config.toml
n_layer = 17
d_model = 64
norm_place = "pre"
positions = "rope"
rope_fraction = 1.0
extras = ["local attention windows", "gated attention", "exclusive self-attention", "capped logits"]
init_std_o = 0.0106
lr_head = 0.0183
grad_clip = 0.5
schedule = "wsd"
steps = 8490
Each number is 500 + 40 x the weight over its row's rms, rounded and kept within 0 to 999. Layers, rows and columns count from 0. Numbers have three digits each. The size before them is the row's rms in percent of the matrix's.

# layer 14 MLP down (transposed), 256x64, rms 0.263, rows 176-255, columns 0-63
086:459482471430554544510505507518481514521456545522483580562526442499533409526443468475528547512512497475446465470531452486483505482550446488479429451467560490519564413506537444491498500496521423
101:490495480479511494448494479501497435490491525508471465487526490533473570511468478489516541508517507461550560493522583508556535436434419519621486463500483590535428522524548454567493516471471458
097:287524556501510466500462535471501469512491520537483495480526514480496508495510519512470481457509520479480513479520449401475479483448530450456479504536504448546566488511522510508507500449481530
107:359506500507452501507487492586489522482467446508553513503464477496482493521516560530562486420479492491524508555457545507490543509487487485539490515484469446505456544502532509522444513486549637
099:387515522507473485433500484444485489498523550516460426524482498508515485525479520463527586572530510507503461485443581468470579529548545496555456427464584511479476509527537495537461512475504481
093:375493527482485512516464517467555515499533495486468494538549508485530505473509537455479461499493502518532469481569504475543557520598483439375539519540539508483547486517469468474562483568553482
120:434488544456528536478437562510568590493514554438551472470524486462437458506453546462468579505472491507536562472551517510520445520536510535462433499473497467501535509415516475496557487523524479
084:594497534509569487475510513509558524481408503540481502495552538493544479457515449530494446546521473505502526468483498512531432461518485585482516493501522421473574529585466425479476515573532482
036:520578489448529516547528511561520499518555561479492464482536572529443501535559483430531506544554485527510430580497475483532551472501558492529531512508513452545483454544482478589502515460440445
099:440507477513492510507429501518494535492457465441524492489541502440458514556516574591489583451481459423517458470513498450538484559485588513567500477522481501494581455507476481502429481516538528
074:434506557515461438541494521492570531532494525463456467513476502494532450468504479508514467449506473554459520466537561494500462493527540503525624515430514533551429560493469471526448524551453430
096:360543534442455500473439434516520520506525453550489557471512577560494509472488525482566491473455565453477507532514509539483559455531528520461520546517539452505504466514503481500446478516558463
091:576511491506543557525555459496432466507541514464501466517501511478499538487448533491528536414476488605495530464540482501505534513531535505506431564475507573455522496389535504529512519546448440
098:503412527441475455470544505509487416520516511503430549502564476490505414511520457550507533478434496480541504460514448495505501499570572529507598489520470465466429514517466520441529498531470546
087:473488462475548499502514566530468525504557567483469436518502502486496511509477498486512527625456506384498509518546454556459515472525604472507479474556446488484493464482512513445527550512561470
099:470483466449467557449528549503455524494486458552480455470479516504536453535410526463565531497479544446525551529485509516568484440427454499481495488544509538424514499491537481526610570485483506
082:487550506575510493562529495456508542532489543540528442488452540552502553541494507537514529460513469565497465523417473541453461467534479517523499456535508500492617556465512475578508467473466581
107:442478529503488532460497478465432460465540500545545488507476478523526500438393457452534589444445487529483553486496517503492515540553448566492571483443498529530487501430528510519495528499421555
102:520499558535446502529521513416521545502575553438476505476485517412444496480487529457491471420478501473537460457495451549416508517521494373498507479467490461530452501484501553519522456481524507
125:318546527533505509481505519504491533508509520508509474517500517511516529477490485467530484511487541406440537483536424545434499539496529480596489492509450486495458514522498478506432470515510562
089:466503507436402537513467527563479582526523494479472461419490516472529402536528494489595511491478529488555500505519536518528523469502480404505479572512518479520503484479467495530416512504561515
119:605483454540454531536537490442483497469493482475470525439468396469500509491496564508518511484538517490531514476478533459500493541452579419509488511471504382491495539476558435470501494514446495
115:525493505487523513518481484519481565489473511524547506490537450462532465442548479539487527478498473579432493460467455488466532543490470544472416449472489543521569544532430553491451410511411560
110:341525515555506514526498521501478459508492542522535473510565524476489553509487510549424407463515509459481469511539547465437504525518527516530465461475530445565508517485466548481539486554514550
082:440493492485492458455572439513409503514484561519508524555502511514478504536520546537490432467448447581503495503542464490559530543537512521500533501534496406514471524484495504553489432520612513
084:377447494494466600482511519475512470500452490541459486478498450505481418594495531513514496490502511428504540546482511512500511555466510509460509448519510501464469566503526409550549562470499500
092:312532501517487512439486572507525473501492485502474508427501528524536484465500555489490554424435486493499498496499544433500470465547577473477450470485511490522546506523503533513461495519497500
104:536527476546475510478520522560443486583546484485526503512524444471477516482495456497535404516415473488511542531547477516503533544412478515479458475562427467498568528468550482433533516435477461
122:292517511549523483488461480504487525483532550458508481486475501527533504512498493498412563533556515468461534520480472520447471468519539489521470464471474467525546495487468546517500531493509551
096:437483548544428443490507543511494508489408452523526534522476518487494493473510592557547493415504473590509509501492512493474461476462522526510451550494487521557560543518474486522456486571497594
097:416466524565502532498599516504551499502505538520539472480486542543521543506579525506550542443520554538417544504482467550527507464470460559555403469519508558495474540499530448517524493490466493
084:419491467517488551522534541438501414462485503478528439502455500536455509442478518512491514476468555470474507510512519409428511509575564457485549539449502543481505599492474538505500490484436447
113:505517492528488456527504557544435407471477441524415495515504420489519519541494491471458486515585535498504547528491433461516577505526487478530508494508431446440497497485580589492531507541478515
070:528453481542536610449509520498545561494540497480525469555460508541438522490515482584536530510530490602456520555511532503517467483460521534611494529455460468505475507496517514475440517457453520
104:449493460454503524506472557517471568433538453508515508478455547434460517492474476423498468521520471525483503509500482432508592542444478495438624547468455492465491450454555494456521478510494505
073:570469483481468525558488464485479572429467452477481470437479515491525473506526548424494506450454453410418509485439556448482453515496527485489478495535530473460566463467461484492407526500500516
095:510560449474410531543549446512386445515491492457493527465489498500445525525487446535459416530495491471510517455496545515489547532509517457574588492504487475448533514442526543491468471499446516
082:616497573471460497512521433520527543526494498484507493586541531453407464500528521473535475435494495560509560524532488436511474464533525464526477499473528546515469507523504454554504506582494429
092:434512496496532491452473488541477488474517499499500548626499456508502439471448495476495515425548467554473463507579461418444478571467489473479448472447514484480464481526523487502460550527498586
115:442510509483466488466495546447445450586501451525556451561521461491521507475483526508394595481483483447467499482447485550492479445523499485564487481478466494558484464494456471568545560477520535
104:355477491505498555511474510527513581490492509455512558537454439467443483512532509507509566482508512527488496496578514451499500496527502432428426491455548555530492522507514534521526482568465452
096:678518531500521431515478502523481506527513548506530463524495515440549513502478499455487505502518477508497504546518576508538494481491491535615554474506465533510515518523465499499511442573507435
093:415479485507463539474472457493515456509546478563563472354543486534508565497476523446444496534475496421484536529510541504511564556508484491532444441558480477485508504501485501543502542486526539
112:402539471481507479508479514478523517434507488468480471531507471504542531515460549479433409504510460488531542447544538460522505588446457477563473446500467540517602521487563521540482528468449520
110:372549515499501539494513542493561567550499482476564510427456476515481524543514497520517519512538518483520501500501482516515442494425456452532517510493415541480494505441518430528426464422468466
099:514536480433508507507489455549488475528500529500510486439473531458423519559487453476477454562528509552504607533483515430410523506489455456545495479500509493450479521450579410507508437522494484
130:462508537507465507506521467516467503516570518491559514519573461487450526508498509420449583504506505451494497534475404536535494530493534559554470465486517545430478428428485469529457493515591548
106:357520489486450556497504494470522576495451518473528524410500480470470520512530561471506563464491495384536533472482504528521508460521465456506519478505479509433507461479499516455477431483449498
103:426454545538454526480573536487492486450535484463464589479451513516531523488529549486573540458514469493473468533548482466470429496473576512392451512535469578506557506457515495476494494528503494
101:338548470519505439518477521486474554535495501448514524476527500500519517515546454508462578530477494477488504509509551523518455505393445582480473465475541481517533535491486533496520562463514534
104:337477485497496498529525501492515503462480447524543495441503515519578510524463503543482446411490527445499487478508510447542521544521511525595491508517502504469534547459475515506513544432457557
103:458525576530539555445498487439454471478504483525532516515449533524517572454449540488519633475439532529492485550511508512491561589530495430518508482467539494520455509506487537562450468493496494
106:561506461459495566531546546519485444569524563534534524571531438460531513539505497522490546440452480546430505465590545526488477518495517549522492466557467501490552473506494487580461524464440526
106:352528486571519505505467534449473461472523477523568423508579515492509496573500509465448501488544477466531506509465551498458514409514504562514431460468531499540507475501499497485500523477455531
103:341502496520486528517467527557450555534504451535541493520470459511478484551536468475511536518501496402524505510450567514493529524490447476472497496529448445474476485522530487558539479473518589
101:453518563548549538493530573529505515495507494454490477479469521518459495453476503564541492457486502442521602525461480563502501500492489501655518509496494545521484521570457474539556494550479538
107:529460494534540492520548422464500439523608514489512536518540495531539477543408533484457526524461509432461467547555499468514561539456469470567467463529523509517555488518508483507492517397515541
093:470499529509490448530533570451537548485489450595553486541544496513486554520451462481507511503471485574442459485468476498521475392543427475479544557493460465510527483446501494518451497447571533
102:524513451464455567498466442574486473493447442478526492467537437585513433462516477525513476526505493472516481422529468432487555489436470511589445477502511471468501500568524503519534518476417490
101:444434482513495435511471552463531482517504470539483426494528529508489547514536553454504489483455452474475509507500584534478510505564524531344556493484454426523486519460506488460476490525455535
108:592547467479492548498526500537469443570516468480567474481514482485470389480451476554487496518429546423505483523503456470530464493551488490444434458515525508508499476466444497469572495436541496
114:643493471511466505508477486517497471517536506496553508568447555484518522507467525507526525464540528461505503495496540456491537483497574442511518528449402500522604477463480565470425470493483518
092:294481517505489540500583447486491465506446454514516520476484497520530473468484549529490479484467526558516482539471522486529486496550507513515494467524532508471483545548446456531477493492497568
090:428509471469455549469447484479428540532475597461471527480528485516540540501539485488474509524488477513505557460525464481510530522490489490547533499506590499400547502487496582505391519564478495
096:397523470551496537521457564510471510546522489573493473482481474491503448541496482523466411494494464411504488554467452502482490448445495544470507552530482527516520511512451505474452499422511611
088:430494532491514529561439496524502477444528497492531506438508450443427458475504527531510514474524521489596542558442507523556503414520471513476468497507522586446518506443532490552412469478501470
099:334458498466487493516500507535479515476456489539518534467469541511524497547509457502520548523510495398501561546464533505521516497465467428417507508489488471443512466485541562531527521448500542
116:525514443470483497486456499491491566534487487544454457428509491501467504512578473507543488505561477549527484513441419403515556461545509496448595482451466495525441527500528534546507468438540452
074:315478412438518593463426550508555462506518481497502530465486432507477499482507485478464508544506545483491462509495490469488527511489503431553476471486487485469499510532490505485468494473480493
083:465463423451503542453474478517482494533450536593473514479469458508482451505517481414543476534563560446472456565494544434505538458457533454417491495522460442496498471522542513491511480546557509
100:423424506505486534520505531489512534470454451497521443528452575456488533512472529520442450506473523529488510565524555435565555455546426511417453481517522488522531553514537508567538496492516440
068:666480494495545473473443576520575536529488515490512537541519519541454531450485531472521608513483471475542520476504484534476427463444490542514512503475475476513514495495484511431496540521499491
103:305468532457498515460513540446481558480438512509497566482460505428475442495496487504538502515478504474471493462420484498528481517514525513551504482510496460542535456500534472499549465523484498
077:406508517467496546401486573450496476443460511515430497461484492520533458492530477481520459493467554580525520488483552467516482520507470525432547530519519596502451524493497573483456510436458494
100:366514496481503492487490477454490540435454471501467545492482436476520523495539467421539519558474514486469477491553480438533484533450514404485483571498554529483427504466503517515488542455561485
102:493517502475557573491540496545534438461526537521472529500527544463508508541528579486516423570515455512517478580497419459492510449547498452490569501512475415472548480509534498557563466490529547
094:445463433504507488445486519536528481522495502507518504508436483502506444523505561415487538416479481424549444536457504459494483534538558520512482485493466477503622474489523503530512455559478596
097:530466503506504578513462538494472501427504516505446524569472535510518471476497573480495532477484490428514468459476484459469500571510575459465383516530484465492594468473443505483450539500500573
082:494537514521520513431471491513427459460526524469533538545433557466540520515498469485509511484506507496518567464615449459554492501523552493490525502494561553447453521554475561528510504593486422
115:283524503518477506467454541512542474479485490525493487512508555535556483504468463498524530470446518417451529508527473500522453495491475529481493515467490494526456518490453519467477533503497548
# layer 14 MLP up, 256x64, rms 0.27, rows 177-255, columns 0-63
094:557575530470475483514559472497475512534465508484483533523558500459537494456476527553567447529484423491529524488549499537490501417471461591518568475563516505583440461515537493550483507476435494
087:512503485551486522454471557471534494466484518505511515529374519491506487511477506555514476469476549582502448441532546448425534493522470494546501555560492594443421563527511484511533487538479517
110:527554511577433525453535530586549461503462460488511497534527546506491486518480465523584470453474490523557506570446486590512490484498483525540512506445472506536463570559455444542440476474528514
103:546545549514495505551497510466541490551459429517511468487542566546419458497560477451486502567491521517478500488482555534545498445446501483532491514465500503533502582570436415489475582525453505
086:499546502528499415534479554505473516508489447502543484506480552492438489490522486555514491502511470532421464535502522536454524546477407526608571538454494510475459557460522498508474538448399515
122:555508487502536507499493475456496392590457493545524526542518487469516466481418513476512469520452511540507499499480508470534522484538492537521504493359568542494529497525539440463443515468433453
082:517479502535546550533571437504489536499509491476554429511437595571429507566492559463541499471468492565466485466574509457482512532516503518530515537479551508477481542541456470489532554440465542
043:551495528547490452508498462477545414520470488534522419568492505518525542494468505531488420591547457592578532539504542565503482489496498487572543542484534527505462544514502449469496474539482479
107:541514528550483427440546543462578493480497464475430495501494524466490475484562514530473449468476530553467456544527563500463446578489525493547490544528509539531403516579461474498535494520441536
074:502455464466504489448577536501546521450563554508596422511500577560530531550483499457452521440538510555546556451514517470474497466514479497538528508466447494546435548496517504468521566514522492
095:538473501536474546509526476566457490523499388440516496506509440473482449511541446518445505489527520571520528452522518499455520501485436534524555502431498563490542576571530462563466445543521505
092:499494475439495492468539494487476497565519494498497422613520526589538537462531529473499462506496526505471515494519557538445490468595508502519513567457467541519540441528510493460476439543511401
100:529477513471458519505458459522469460486424524507440531571499527547555435381517473486454468552567456497543519493530479505507448444516494467509530504574460525481476550484425469522483466527437529
092:499565558498430458484561517534431423565484478502554411469453489492446500483483512472509452510532555541551508429509536517505526496591479514493522547541460534532496474442528435462486522496459484
101:541533508495450462559516506585536459518462501473463521420508548567478488445550439537444451519481497477442510521444553581512505541517540441515522495560513530460524529456546439497460495565493489
089:512504488524499516512565467521577495458498505578558481610503474557495598499505537497488478471477469549454485463423466548509476425579476534514528482490507469542557528524540508442501438518508512
106:537439530524454498470545452584554477481520491432447506497492555508535520520547472447491507531532507516466525496437481484542542559529433497595577538566589498530504529483505485505568505527524479
110:516449500460486448522577470431454497574514525498454495475527492565469576498474549551547445533522444526519461450477484588600508495512500485542534541471502534512505523497489495481461481544498406
134:529461501559508455503511518487481480491496525444463443506459492540555522534485440554520436465539542525497456503491488473451484519532546508604551590464439474491406506435529430491456533484512465
090:552515546454486504437506481424521522478483456414564440470481479531468447422476512475527451521508582531440504564449474448525481465522559546513501533540482504541547504501496559554442516455512493
120:521474506492437534492541468564525507546455459520478433487493511442372479530483494583472438550543510543473525493467514462494483473535541477516520537535477540458463547468444464518458533570465438
124:528458433561519492514482529555456443561404477543542427510467502459543465499507524526462497518509478540506446472428511548516471478487421478519516516463572550549453558559466518477505438471493496
109:522553494554525510486491584562484460483448535447510504558572509479419592516489439505489450519478482516456432515450539517523477456453495486602516480468537518468476564495511434475491471534499500
081:542580543563526500490597509452443454475466527522543493487486571486493484527481507589526465466508507518481491509429535560467509485518473566510551498574460586539529515489470552534538483476460537
081:513561455434532512477469550536533493529463545487540465580472547575436522449499548498545449533536534521490485537502557440489469395476482499542503524551444487566524513462514535426503482487488516
095:530453536445614470511472540433514476517460503446481498538452559570426471479484566478491480492524458491462499524455559544503538530548499570518525593469442518476504524504455508539470497469471517
105:538499499453474435496523453496527481581523419405512482534440474499517463494550451504529469499576533519550509530499499493550494444498547473571522531554588526466525502428516482482453534504548455
120:527515497582537486542508503556567449543502542516510484480510470599482478515445496536518408472584531509460571517462557511477534466499474466552531539430498471550552477500497572471455524499471508
106:506446534572458466400523521474458497512418508548471472533542489490539549493437531563515486517543509523572467492480539526563497495444510551541520600464497524527538500517512504465475497579556493
094:497471541574532514466542460464503506471453580469497494511488566536495530512546543561545448466598443566497477527537517505540461456541489573546523529559452559574488528504501492491523499551465478
076:525542493545494523602451543518443480537452534425497508505521560551523522473470459467456446539520449511501421479487474426521553494505512479493550459525508539521471576476427475511480457490533421
112:544481474530478486482517522518472441560485365532533400537422458522465495497506460479518451421495559502561541434467517466513494470506482517522522510512431460520540503538500502519422526519500489
060:547533503444437459529490531549518496403488495532499485507509492480548476500433458427507566455496473532526425397503477486558491458455471475459500443508467510509490533494483460539527509574588497
107:550452476519473513491526483572494480545463484412517481534509497459460571500528434502490507524599483511532523535557512542500540515431484479553512484468588530587441523521517417501481533543520486
075:482510454454507421433547483481579488553489513512510512578514499466450518514486493576546488544504498582581478485543428544489496481483483540521494546450557483525469516561546500470573485540515444
100:498477495487500473506479457479497496492494489513490467516451530504585476492447580532495403524508434541460538550504551559495536513644528478526551520493513455567525437475536512444529476518483461
079:483513553518505476517473542459585502522463546461491497579532477484498550481499518533531510439541439548604541520544465471492480443535457563547509575483436531505501491526527509486510392538494507
093:532491535545460525517505448499490553625502492463527534547537486519453526469534473501561523494552503558449467544529480497566456452463518439569518528489520585526457541549522525497445486563463511
121:528451478546432481414531488465590501471531439549556468521442483527513463473515521477504468492440474508462555414473574490452463529497457497582534519518511514579500459493461481502475488492509438
099:509537531470406516503564531536522506533520501443487445544428537478542477509501549493525484498518588541515430473540560499538502430568453474497500506428567493530464562506440529535491457526459511
089:547475536437448400481532531560520477539529457484553427538418572472523468491475515458534487439502476459444468520490535529492468497550517517499541456501535517544587449518510450468472465504458477
094:533536603498523500461505588526524476536465479515460422479508528550407543537499525546518528524534461521508543497499550534553471518488554482571509486527516413551498530473483488525444463452450543
111:535537488502489470559551448531517401540486468499517485541432481543569533410484531487458462530538534517471490468502543516450475459499391525515507554508454546516509524510554481430486502510441447
104:537496527555533488557468460480497474568414490519513469488558481549517476488482483534530518533531465535503475523455467548523373505460460508640506508515532504491513567538448488516479489476487454
102:533584487500422457481477453479499457563432434480480501495455521550431487443498511461533468479507563513562530507438514520516471515520508461514499514512490570585501514530494428483547496531467404
129:532452561561521471485482474533514415529417495531478466611519476552530503522446420515512463539518480521484449516469510538594471549516499589534529510489438491493490504468481493531470510490541544
103:562533627507516526495563488502558513517450510467456452467500508582491526454518547524518481501499530472549526434422536543561504501499476555498518492566461537448557474514518466484470453468529445
110:512464526545479483471566569525526450522490495448446480571464526594528600465504506522558469492509450516441571463485514509525466452481537553500539526517499549563513540495512460455479549567475501
103:517431533440529483439469506571490487471527467432469533509524569493512512492488506505537418528490533545472547524457576494476469505439509544518511509504544555557467507503578475474459559535428418
097:542484553494485487505483450537496469556476496519556490525497470516533557485512441549618455470517484533546440561466487458482584558461504507554516574504483526544498497483593482479436457484466483
107:528579508556518514399504471515480486598484509432519467494413497587501500459469487507557526562477483525553549513522502506449483491473483457531522505481519485563456559504437454553490477538542480
112:530440459494435516400488465457491503493469492430504499587510461453507521510487496484486440588482516563479530503491506502475522396459441475532524505548598518545519491438502474478493497551501469
107:514565488505467446507599585496463445506505426531505419456470532510515531510471421567464504507510480533504520481484538563552477459517487508526571515445498528535464518476460443516440487513425505
104:515493551502464539473483498536473477452454489482473476539493565543507496525552478480460465574512554527467516498443516592502394536518489529559526569451503526493378536477509467492454553495481522
098:542448472456479494539530549507498486457544481496491459462510489529583440546436511497512402500477479530481479486465495541493495429482530436538494516465452569540514469433504437551447549517436431
106:557559493452485509538480493565497537541488483486497483529500441483506436498507457519544510476477556554504484555438514529524476525460523528571501493481559483575467577543524438441443608536542511
093:536474472468445471501471407525511472564449495379418497468508473462478514510493489447468467596455464529485557521491529506471522478512515526520514463507560564457488474552467461549523553529489469
103:531482524501586554495540462526459527557474441418468543497447472500433433455517475552494452489595504536474487503501542440500466512483485561563502494421555468524469481517477478531445519470461507
094:541507531431474524564549452497446441489468457475535484525498493496537459403508521442432455478503521544490463487561495545587470447502486510503463476458465463545430519473520430573532493522469483
107:544467503527558526481511486430488508545419510450466482533440515509483524549482493569485470567502545549532446473494532482513492521544453559518532487528555598493467505512412440588524492471487536
112:556524532445603466484426456536596425477439499454536514549472526526481465470482490493491495540484524486560544541485499492476458537532543536528496513523560553501411519546476472501560528489512463
093:481505534467495461534537453476559505474500521512429426558481559537556544440453556506482453552585435563499514460514558485545497510584507510495543486459516436526479494513467529511517502566503442
085:529521545494513473577538454578445514521467445475508522510511514518489515535543487577431475543477442555546576474532499482483485515441468501566545536475542508547452525531519517583439476532477566
098:525488547506501524538446453417429533540445498516523528507507510435436578471548451549525443515512497567482501514489504536576474456479560458554535587484482470473458520506475513487458464565473517
087:540513589543560481459504480466502458541504506495586510500547499482455517419431454487483515471482565548469517536491530539558549514563529523484490475443565533467559498471435499526490435505527431
093:541539431515494495520489529532555462501522491510551394531500549508455557482451603457498468554480489484495539448456566476519543530476541512497530567498483474516522561505596433519524534519486519
111:542517439521507514526473473455458513544433453490504574608558465496463522435535495570429483544529490565511501518515543506534486517456522501589477479460522501508429521485534507487463503518433441
066:515546548529451462586557397491382543466516509502426487483516460449472429502479455485473483525537480548472506493569450451535490530450461460492494500456503468531457525488485490529493526483550517
080:558514512520523487566444447524432443553453457531470513512456500517510463488457460505487499522530509533455538475545487482506540494488558540492541436515563433581502539535491368503471533557505502
093:518480517450457476496498544513499494453465415469493470547488552465487553465479498511447418556511568514480460488504567520571540498578437537514499472453510578508510562561475543487499492499518411
061:489485450452528401492460537500513470531454422454503472475526412435443486451492480496497511545502454536560421491571465505557411508458465460518494526476481479478560481522513446481534475500516478
103:520530543559506456506538493531437472506478476530502525457579489499523501496511468568417489503428535538559391459471499527483478486474417527557550554505554527549473553482489467540481547524457512
082:531511511491444547490617608563454469461489485527494468542487475487509565382533497487544493499497487497488459429568516521489507487466460477495509511450474501525534552462508501491494517509437424
093:532550561468438416510454482483521472466464442545564481560443452554548485491541435432496486548471465528485496539553504478498476479513518495511547566459524574425457506476459484518484547549491492
096:504451562504539455503510473448477437517506467469507433477440474497523505492492473487429440556492547531433507514485535502460519438524576503564567457498504523499539450435571512462427496558454469
095:534505543493526496468467541502489461473464444430474556516452509495448503447466527557524458525484492493406556515458522562508518479536448577513554560411496575502479488514492453518440549470447489
096:551498456438454553420455571499537432496534430495474499502494453498532503449485545448555509582530492489456562477470536533541508460519439484543516495489475513545428512575541520529470551508466494
082:535492547484551498464510516543549531600522477515472421529517549483488469492584508538482494480540457543440482504530527451537501438559514532526488553540553554491455542559536450491471473594522513
111:519475534520483493544510539479462467582459494510475453505451484501458460420511476556456496496518446529537401506500529517591385522468461503561529502506570503528472548537446480500510504487452540